{
  "num_hidden_layers": 11,
  "vocab_size": 16384,
  "positions": "rope",
  "rope_theta": 23500.0,
  "qk_norm": true,
  "attn_scale": 0.0884,
  "init": "normal",
  "init_std_qkv": 0.0202,
  "init_std_down": 0.0123,
  "weight_decay": 0.19,
  "lr_head": 0.00924,
  "warmup_steps": 76,
  "final_lr_fraction": 0.1,
  "max_seq_len": 1024
}
Each number is 128 + 24 x the weight over its row's rms, rounded and kept within 0 to 255. Layers, rows and columns count from 0. Numbers have three digits each. The size before them is the row's rms in percent of the matrix's.

# down: layer 5 MLP down (transposed), 2048x768, rms 0.0682, rows 1628-1683, columns 224-255
# gate: layer 5 MLP gate, 2048x768, rms 0.0737, rows 1629-1684, columns 224-255
# up: layer 5 MLP up, 2048x768, rms 0.0728, rows 1629-1684, columns 224-255
down1628 101:150067110156129104142102194117155124120138175116115138131175130125134135140184119132120135150133
gate1629 097:121128167124100144138123144158158124122144147144130105115109095120119155106124148124105119115100
up1629 101:073137136148125086122102138102153115102148139156112145190134166082124140098116168110136067113141
down1629 100:141148147122105147127135112092075129162101121091141139094157080113174133138118135145113130101120
gate1630 102:095174093118162127101134130128065080102166140123122186125117142158118094105108161102117096138167
up1630 100:135122091153158095113123107113132124161153095159120127142172079125136107116185125085078144112149
down1630 105:132115177140146108156118111152148188140133172130106125116075144127166145156127115111142152116130
gate1631 101:140112152104148127104107127129137168111170121109095111133115116170145119090142130117127116162151
up1631 099:096160092124147170104141111121119169134136100139140116117129157085174134093131148144171119130113
down1631 102:070107133127082119120159111100094131152147120126124139182085092129156114135104155134136169166108
gate1632 106:119134090113117134116102166120124130180158145136090120170168111123105139075111117143093122140134
up1632 105:131141086106114154143152144148157049180119113176143164140166118121091087079118152141153109107104
down1632 107:101141084131111153106180119138139135187133109119083113126130123117106101151068110148138125170115
gate1633 100:115120161146163139100167145151176130118150109156082101106132120114175147099182123133106111087169
up1633 098:137135161107142130106128120118108124134144120176182130138109202127126121089115113108115107108175
down1633 096:105132139122064136120148152086117070115140176113097102122132104147144130134109123126146135091157
gate1634 102:136145150087129111135141111117112108166143138149176131132156100141162123159172171098153157116146
up1634 105:105176123118138163147144095146147126135120148105066145100114135187122100125132106144131122120143
down1634 101:136116087092138105111152106124135093158151108119101132134116118137162100116122106161128133107112
gate1635 102:145133098131104129125089159096099134088091138139167146095124138135138124126140181131102121119104
up1635 098:108142128122095136079106113158091143088155102119108114165129125146120134133139114086129134135154
down1635 096:148149125110130087102106105135137135098125111113131137148160151122149164134164147108154152110131
gate1636 097:123098120044141101118111132116102082099121151143131125106124124122137089137149131133124122124138
up1636 096:122119065094151105116157127141102141110139107105149130144107124135168117108166114119150126095119
down1636 096:136116109120113164136109150128116124122147128149151129108149141127127081118081116125128148145116
gate1637 097:132128106108088127166095139150113119122115137122106144152163111124105130121148119122138133160128
up1637 096:111108126129147174086134098099140154141126153133140096128125114126134117143154151142102128098093
down1637 103:131147116182114136081103114127136089104181137101146123139082119116129161104110121153062138123137
gate1638 106:117085132108102122130128156068101104126111142152115141147133101132186129112110118141125128134135
up1638 107:156113133138095075090129158101113154130137132114108145128150141136150145128157091157120135148094
down1638 109:088111120089142117148157164121120089134102102134104120105132142144150145139114111141115153134164
gate1639 098:154149105096135112105160109093142081123142138103127129145126116155137113106110128149114120117183
up1639 107:118111137141113121122151144126158153119129113135115127122120134094095129142113126126129119138123
down1639 107:116128134088089125121124139121103124150132102169128085107141103175089142165125124170152134134106
gate1640 100:132165146134121166120114100150147190110148180039161143110114128139149087147134149119126147164132
up1640 098:147162111126133148136125120132154176098127109093124125166057126143140084139146127067135136136152
down1640 101:113087133142133112107139105124102133144162143105149159108132101142132165133142127134097128127139
gate1641 096:125116114161163131123138116155135144082125123101152065152128124112127130115127132108148138155160
up1641 105:124159146110124163123109150140161128126097152141126178120107144167125137129146092104103140085025
down1641 105:117134174113134088158084142086118115088167129171113134137107103156135095141167125110146150078132
gate1642 100:094130189128166128088108170104119163108114130117133149135107114126155122159108143126122093118122
up1642 100:114184168091140090119115145129137139151107115095084181112152115132133113135129139107108128110164
down1642 100:130078096100112124119135150108130103127147163136142106121145101146131169100087127139136148119140
gate1643 103:146135125105126129145128162161141174101161084101116136144123117168092160156133100139135137081147
up1643 099:135114120107158084109091102189102102144074157124114126120125122153162069161134098126103114150100
down1643 106:104092136149161135134139127092117161129143128076174187147121117123118106145133144131118133152108
gate1644 099:088137055134109127184144115113103100119118101089143149146102154117157119090100106138143119062142
up1644 095:107132150128116158130166112118153115101162129120122111131156155142131085143143139156109064130131
down1644 101:105127112096150144138119110124126133156108114178105119081146130107130091102133162136064151119096
gate1645 100:121162149118152136165146146134093102135118144122120140115136115118168126110140132134151143080109
up1645 113:144131170138117120095130154095146126167160112136140154128105117124142133136157071166097141134113
down1645 115:161162113124175102152125116120104133153146124109089127098090138104108137119161133130146160092105
gate1646 097:112157129124114101147142112069128101127158148181149128116126110173135100136129180151124108137090
up1646 099:103152064167135090116122130143124121141099107123145117132158147158128198153108160072113169115120
down1646 097:130121119181111147148131118090105109187143156166127137132138110130114169137142115126104092112165
gate1647 101:091136123119146139095119137122109138127143109139148101091136137117130087082118086128168169128127
up1647 100:095149152116169166114163103154184114146142137148145087185135124104148161150088187116135140148144
down1647 102:175144119097156101131127162143126105125121067135064129172151105091108096158161130087181119160169
gate1648 097:130112103147104142171088109067130137117154129125126154163078141130122121127092132109130146077150
up1648 094:097128089131131107108152118140082116156121113090102165131131129078106105115123082157130130113141
down1648 094:133133109101129119205106128119147113108110113117123112166132127110160115114147143144138089145135
gate1649 100:116113146105153129120112151126096114094150144129173114149125080099125079144105103167113079108175
up1649 102:137141115133152127126151101127156100100139129117165100033135143131170127124083192088129079111118
down1649 101:138141097117188136119120129115129127107106089151133143145147108108125150142169157185111082143165
gate1650 099:141119131080121130123138109137154138118080098157129143116179173078109103135091154112108107125146
up1650 093:178150121099157096097130135127140104101146123105120134152131118133139109121138121134159110148137
down1650 099:109166129163145125197131123127132127133130152144147107156133131139150135167116138098158143137125
gate1651 101:097145138127102127145153165175084138120122101129151138181121136107141156156147142137132170109150
up1651 097:130128158155125120164118101078122143108144133089109126136110126153079090117097131114139102122111
down1651 100:139140149122096093151093151092062126118110130146174104132134133086131146098155131141119138120163
gate1652 096:145133161110071130125104143160093136163149187127122132136115118118152119118113087138139120107146
up1652 095:131097154154193137105102121151133089152151108118140125106124171109117099136145100147120131139170
down1652 100:124139119127095145104134132127126171090102099147114127108104098141112102158188120118149155128129
gate1653 102:107136187133092155145117139110136144110155137124163155148140127136147157077113128137104127144113
up1653 096:150073144122106147181085112120142119115148144167133138129156145111126133112124129130116119145147
down1653 095:159159170094125134117125141149126113140179127108129120090138139101125166131086159123181099134099
gate1654 103:089120154113120110105092111125149129133118148128147104113119175148140128130100141163131103132146
up1654 100:101108118124129147123151100110125111106129131102100153129134160111129153109145109124096113136132
down1654 096:123112114161141136154097144147120149095115120113066085136100145128119121147139105126155089125115
gate1655 098:088138160177112130134173124158125126090094144115082155119102148106161111075105098129121059134164
up1655 098:132155127129112120146124125146101138156135110185142123132117096126187116101098102133086091129126
down1655 096:144126079153153094163145175161124136149144154125151139115087152152105124099179108150090119126179
gate1656 100:119121140103123130160121113084127112131097140124135150124111081122137128136141131113141134148148
up1656 094:155165132141117142117132121161170106130119120138142116146140108147115166136107140090107125105127
down1656 097:141104196129158144134111139132116138128106098147145135173106115133077119105107141126139105103086
gate1657 099:080109116098104119118141131107138155082095112120099132127124134136131124127096103104167146096095
up1657 104:148130113116120150136164137098135114182089096141129173091178136188146132094058136126150119143154
down1657 100:103097113196134139159161117120164162139118128125064121077109100141114109139129069150154130137133
gate1658 101:119136134137156133107111096106138154130140141131136150145143122136196118125131118155140140108154
up1658 103:182097176126073114137090147146097142147125096125155101130140114128098124147151105131141151162141
down1658 095:106083159150158105122092130065099122062070171155120138110106152152114152125144126125136184186117
gate1659 099:130117150164124119152170129139162114088179137130134096108131101133123109152132134149121146107188
up1659 097:124126152123101113094125153114146136170111124141127131117165097075136121132109138168158143120116
down1659 100:159102171099115087149145124124159139134144139123090080136108154096052156109119114116143129106136
gate1660 106:159135149124125136145105135123137097154152133109104133140177109129106145152110169124129120117152
up1660 105:092118111124127117119135119126145108111090115091115161110162130129150132151109128090105140119130
down1660 104:103116115138168146139116123146131110117086106097103072125203097103120187121115144111164147135098
gate1661 100:161116137118097146109105117097122111145107145107126101117156105044147170157139164144120157112125
up1661 096:141101172130136145100118110124106148154123105095126118096114134111141082111142105140138146149157
down1661 095:114135084128151147117176150095168142131075130128144086175166146085082141142155145122157107117096
gate1662 099:114135123099178135142132161120096120091105118158133116095155123146139145152100100122117111131097
up1662 101:112141150124164157119131126150168128105117088140201130105109089084125132138090126134131133127104
down1662 098:103115085142149129125123159120134094111147099126139122138116128123103151155127068162144124122147
gate1663 101:119144111123142129123171089084201097125118064175126136119148124175102148159125143134112137122128
up1663 098:141145134159062118118093132139129131131171173122087123151100093119145148142123148131166141190187
down1663 095:130107120156143143101159161094082109090131139125097101077099140134151106150140134146123107115098
gate1664 102:091107155118138104155056159159142125124112122133150171128147162143112108083169110173132120144138
up1664 100:131117151069134116084178130145117141165103144099102107128176124149125098146084160118111118125108
down1664 104:155115098123142141172136129116135118085110147151170110138110073123118115181134144153100101147131
gate1665 098:094128134162110156093128136107158154131133101169127122139161116121138071070119107144113118142123
up1665 105:132133123139147102102121124116106108101078147148160128123083109120094155084068127105153124091176
down1665 102:104144158153129121081136123091148184132126117093099101104158134108157151107127115189065146131088
gate1666 100:121101153102170151082131163080109141141073120115123144127147077170116133120130081103108126122128
up1666 100:136149115124114106123110100115119106137090129108160134111180096112152156132119059117142103125142
down1666 098:121123159160132099161133114164149122146121140127129079122159192150151128137118143168141112105162
gate1667 105:081127143148134134103136092087130111125109128172130123181103099155109165151108137131137123095093
up1667 097:109098142127119220117138123131121080147129139137117168161146150106148140147127108164128095102092
down1667 104:142164169164101097087125095129150128134112154101143103152153144105134142091133147109123101109153
gate1668 099:135148144103125162082138116149110156139121113087149142119117097172122132129137128133135146144121
up1668 091:129107121101155139099140140099166162164117141131143129165125113108115094105097106109103145150127
down1668 087:111117146121133104129124114180125134104116102095091149130131128159160090137156122144141147079103
gate1669 098:127153160106124168115135116095156124127110167146129152122160121122118147132100122148172169128170
up1669 091:115131075169147114155116129163121194168111127109152147124084151119127165177175093124162092099120
down1669 095:110138110122120122106127153129150147157131128177149143093130118122147144127106138089173098134111
gate1670 100:131142125155169162151122101171143166109127097145159114124155123133101132090076133148121121077138
up1670 100:163171091116156148132113134129163134135114099077125085079086081142157151115118120133120122139128
down1670 099:115108147085100139153163090093168144118141110122149177146109160157101142091122138131099117150122
gate1671 100:083105105118107083154137095127131134118122167119113152121118154089157125127108112133121136162104
up1671 101:106124105125074099185090132128116086125101182129109094091089197173132120063134137119152153121105
down1671 100:142120131150150156122101113178119099134112126101113127142129133156132120129169086113119162136086
gate1672 103:163124066153125147130141103106103129135141130129105130150132124181152131176117160111144115114135
up1672 100:081140135121144143141139116107087151155100117145142141142117138115110116149151123108153113166118
down1672 099:138131136103171106123075139113139159104086130144108144109107137134117136155107144115125105122161
gate1673 102:155154114171129137132163118124108076137148109112111134139176113139131143111153098167153132132118
up1673 103:112063147086136117076117043091115130124156138128163125130110131128148097148140143083122098125148
down1673 104:169154129133095134158165168105166112092088123177126101103119096107153104115102124133144142123108
gate1674 100:139148112158122151150162088134111086117164120125105149127116090106118144108124106164141126163098
up1674 099:121124100148116120090090128111097124118116109109089124103108133108140140120150145161126100111127
down1674 101:140127139121116135135113138115115139117118125139130149123135076157140140109084118100086124152126
gate1675 101:116120150111128152101159164128139140166149118151127112108146105125125118141146115162127186165087
up1675 099:127137140147154130130111150124109166141087116173075144137122142135166060151141141134162117094163
down1675 097:105156153147115120118131158114124091137188136174208139119091128132114130132140132167151110169142
gate1676 098:117158135170132132111162128110090154127169120153183186122129101115070148105124103158134143132113
up1676 098:140143136162119075104068104109099101125127148160136117130120131145151142135117152102119132051118
down1676 100:134156132133168129120128114143111120159100125177166150138188140151150109101158150100182106131106
gate1677 098:138140140088115124086093158111121118144140091134110149120146149105150121176140085146110100179134
up1677 103:111110128164155128141113078134134150115147149118126150109118113086120143119125119133084122150179
down1677 101:119113087127175137110160136119127121097111121122112085115145157145182088153157114050115129141145
gate1678 100:134139131098171128082118062161124145126144087113150111094113127143142154146121160152122140127102
up1678 102:089107102156088135139144125096094135077147148119160131120145164105125163091134136080156111094154
down1678 098:182111153140152127135161112140126151149118144119143169128118159111113113128124126126079109103132
gate1679 102:123120158129164149135154160116119152164099137125122081128106103141130123137130130151125117153170
up1679 106:151098135140128137123130085096162136123112171110154106142110115117135142099103131108125158093152
down1679 103:125151125075132142105103114136166118129154138089164143132098083135159140141141136146177144104075
gate1680 102:118091114099154129103155147094107120150107110091098105098121121132123165103125110163118102104156
up1680 104:095133091125150126198116102134110126134112160136128146130096096108120083137115118160124106099123
down1680 104:146097139130091098148071158117145112087142148103084118142146122150128150149132140137157130117124
gate1681 103:119147157134112185140122202140123135113150136124167138101125152146125129171083114160087138128098
up1681 098:143121108161107114146112122098153135132116154128126115098136082123147137107111120095105124140125
down1681 098:147131113118093129099106122103136120166109155129099146142144104142155121171108163137131171091110
gate1682 096:139136102162131115143107138138099130128153144133133182081140124115132116125128166123137111138135
up1682 095:135124144099126124149135123150154186112130134148135146125085101114129094100127148102158072152104
down1682 099:137130143114129099107175136125107079163137139104136099191123129160104148143154115124095139092153
gate1683 096:187124150126102170142153148161140130134132109100137104093114151107144182142164116148140109120148
up1683 096:130143122128144111118159189147157119113105102156133148114175112136089123189122157127160125108103
down1683 095:160156145138120106157126127136146120095151102072140106119168109120098102145134133126132099086126
gate1684 101:131099103148097141151150119102100132141125115074107110147133129125129086132147093142135126120107
up1684 099:139121144122101156185141123136124113137098091162122116115112150104097067125118143125117150103109